config.toml
n_kv_head = 3
activation = "tanh_gelu"
norm = "rmsnorm"
positions = "rope"
tie_embeddings = true
init_std_qkv = 0.05
beta1 = 0.95
warmup_steps = 148
final_lr_fraction = 0.1
Each number is 500 + 40 x the weight over its row's rms, rounded and kept within 0 to 999. Layers, rows and columns count from 0. Numbers have three digits each. The size before them is the row's rms in percent of the matrix's.

# layer 5 MLP down, 96x384, rms 0.137, rows 51-95, columns 320-383
106:469477507490487466503524520511481528519569563588476541500490442560543440483609442496502464466514468523507493475517509468491448491535495517530495453467518414528484502573540514404430523458439506
100:517491488522510472534482535506497466517490485432543576515502529465527542527531536513536539472481541515467476477496539498484526520474502439454525475438576522506517506565513491552441491557427488
106:431462488482529448515564537415528554514470537441478527510515575428511376478554531524525519505522571590462416545565458559482563538491475494475541495522517605459493478532492438555515439462586417
097:484503548535486449487475465432468482469503517541546556528481444510526491441446526501525466553582529502471518587453578514430543481466564501506501542415509542446545530475494542473431506497452470
103:474421450503481517513515516517473481511496474479556502530560540436431474535419517526484563496521482498456522572458548500494543570501477512513457463503492485457574526505466496492566434463410512
106:536537533495462508472436433478483467494483467536516519545474492512511551524478454447522525550482485551558501493522528495533534491468496544437545498522480599517453493475483512477551497525516490
102:583511519471458456474450449468559514456532469580523576463553472506508484499510519444484446468483473485498461497472560519494446505501457554502521534482422444495463487438496471516451462581514526
096:560475481551455496543503511466510492510539533496486515554501500523503510542473536556470545455522479524569554513596452457544497557444517516409535542506467462513562508499469502484600479478460517
098:493681445495521500484491427517516457566540438497489504500485445489465477527458441572506515515488434559494530446577448466532549519561439505527482512512520498511438536528475374520490509435481561
102:511442469438536510483452487453507464533515486478460478524468498591505455512495478543508495475511527480551534567510529539531492471552518495510527539461456492477555505484500476482535486488478450
106:489503548492464519527478510444449510513542519479537442470534489425540486515545511460429436460465440526522476489559433489495440498426469571498459541483527536482486554501590539557415515489458491
096:471505472456508479501541480525487420438569488512560457455528547493495447539492450474542471517517510462444533565553503491502539530474504508420450481401438558519506484445482538497532457423474555
094:532534512563493489521521520453506535467470478547502454413534458478503467568604436542481465548517514515553554547583466530515569537500535502430512502534478535516531482524484511543514541499439478
104:531474513499552459502465469510518426535518461544492556531453472517555501454443498462479473560491481490564432528532535507488513512486449576486566490564485488491504527526472504513477478433509494
100:496475506478532503552514490545521458503530528492446487545494512467600421407466529488575496402563456464440487462481528483397539528480542510482544482520440543519551520500460490509477556485469481
096:561553462535450471540518522479468459502490469435572494516431528416568506492470472512489513508495461509481534482478448482479498491544493480540487505433463487536443560470451455496463545510475485
099:494527454585558498527538543444483526498492499457506465513449509480521498496492541495492461510476423489502548483571454463586567503485546505496542539468406566501545455524485474546532537507507531
104:527543513462511521518578477523556462496433540541518454542479478436467485518467495470454515494435525513454508498460447475460511523516533429461482501524523567499501513459517458446464478459476517
097:542545555468499532438434416479533528468512533524579560465488460484558557535503426497449498527536468528539518556497555557564492460474497558542483527477464420542425564480465499490443518498505530
101:495558459528595418472515470532520527534590499497533524457494483541514476478545432462482439484565491467548484544543485550515522504498509515517457588409470591535497518445500519439525502516486482
093:466486458502594483485539462576519609455492499484555473449499536429551536451484474544568550612465490530447546507513479518460441468454562503472505416463549531532463509454510484506527551403416450
083:533430482496515539573536500454518510470533484484513513432488564452468451494510549554502510526482493487496501474483533522527489457455544460478471470480556492484545561509535517536498492563473542
100:389516414439553534458484474560430480502494508428503521545411442468555480486516512533541450488524473487545502516515448467468517461475556484556513471490542461510534552476526514478480421553589520
095:553524538447554463501463522529506484427544520513487512538500467504538523551545431524445518456493571500543513524530476466476500478526495492470523505517543528534462498585492447479490464530474474
104:550402506453487491510515457603509502584463495439477574477502542418549506431470449466501546505537484435510512459524527505515537469519542467507574501539451435493475441421490498471584548475556536
096:479505495509463475543445415528481550457485457429512521509456487466601414420478496513498445477475495520455559476555450488501499556460474518523499441510532517534501536528530522556503509486435471
095:511456497454552569481515484545475526469524478518497528422496498492534478423473486512482483582508457458501502574498519553462513427535510507525511536463480497500452515497527399443537501482506445
094:490535492516519480511499467456476483507567586473485475467437542381524478530499549467471510476475472513433493452527497500521511468498528458537513512475477482448498538433478457531468500484515490
105:525570514504516488516504457502549452473515479549543602578510577538533521475474513556498456566507488530516503443573436510567475501513433481432436473513502515528435524494496509552487520536549504
099:444506499534521498524541538446475396474540535505455410551520572480497505498527475531475496517537505608432548525544486506544561490421441478565525593480506399515536515484507522488491538513538505
096:500443528570444375528486551505513473547501455475493445466580476498435442458485539470554517497509501564479472467511519521466552505515469552485444497458510403511515480472531533547477505526463503
103:476471469511445529545540611531507511497488459477494423574554534515427544565554519498488497520546538452490474460503458556521456508517524432420496533507533506433525449571441433445523524522484514
103:532615494480499490445473532555471505477509496509511514475450605551536468498522499530549548536522505490464466471494481503539466553459490487541479462564468507498484539489539473419439481533511423
102:574490504460565455510508535538524477417484518484460489437466506560472424567572476594523484516529543498512474515575503507550480468512514525508440494557486532435536441592540535555489516474511469
097:518460493529516503430492495482527425474511508521527480541446403469502453498581478505475444451547497438402492483595447485490522559501507547444541528517486502515529448518439515567479490497499497
103:555482549460573534505519508421504456499470489557483566502533529457450512487432554516515478468450530445613480502447443516530546460489568501442531489522487545479498534476434492518492414444491508
116:443505568548430512454475463471494494529513456520492531420551451483497491495506521403520500574462436465472444560474500546472506502498502507562498486520480488491538519467493531441452510429520483
102:506485481488481494510495485441418442525470492484520490511468511478499588533521469537521457497398539476497511544571471555525495520512483563500530500501454503491528468523479503591555576421481489
101:545501557504486512429443518588459585456492478507487448551510505412461465534501450559508531428500568574494502550539472450501534533529413492488508570502474526526509406601510505498503488496535535
104:558513505492526548499496431532506486414458580460494482502497536491551488514495462497472520498450454527582511530460512452577525525434457498500472554491458511523515534559491550585477530517549469
101:488497560467504514526521517444460479504448513522433515540474530442523464505425504487552502501477434515489457561469551523494492541500526495501487496550419452433483546550498522483499496506558537
103:508523496476406458466477494506522542496541502452454523454484500501549474524400523537571482532559530488502512428520561574454472560476571558564479425520581539405493522490518509458423508462478430
098:480482508453474531500504452503495572465513468533502502460487540516496508515540491523551489458516560562498443543485463490536496518515510511552592447505492580458493515446545562494546505485496516
098:490431529533460421514565615522512444473471532507362485488504517504401531475524526518498487441487441499538493473521469491459510487577536531478560528454523536514491447455532543513545531481444521
096:509473502497440443415527510484541504487529462512482463493520533568476501535512548478591571440531574439509498476467465473402439515503545573544485491517530498478480474531449559435497476526553529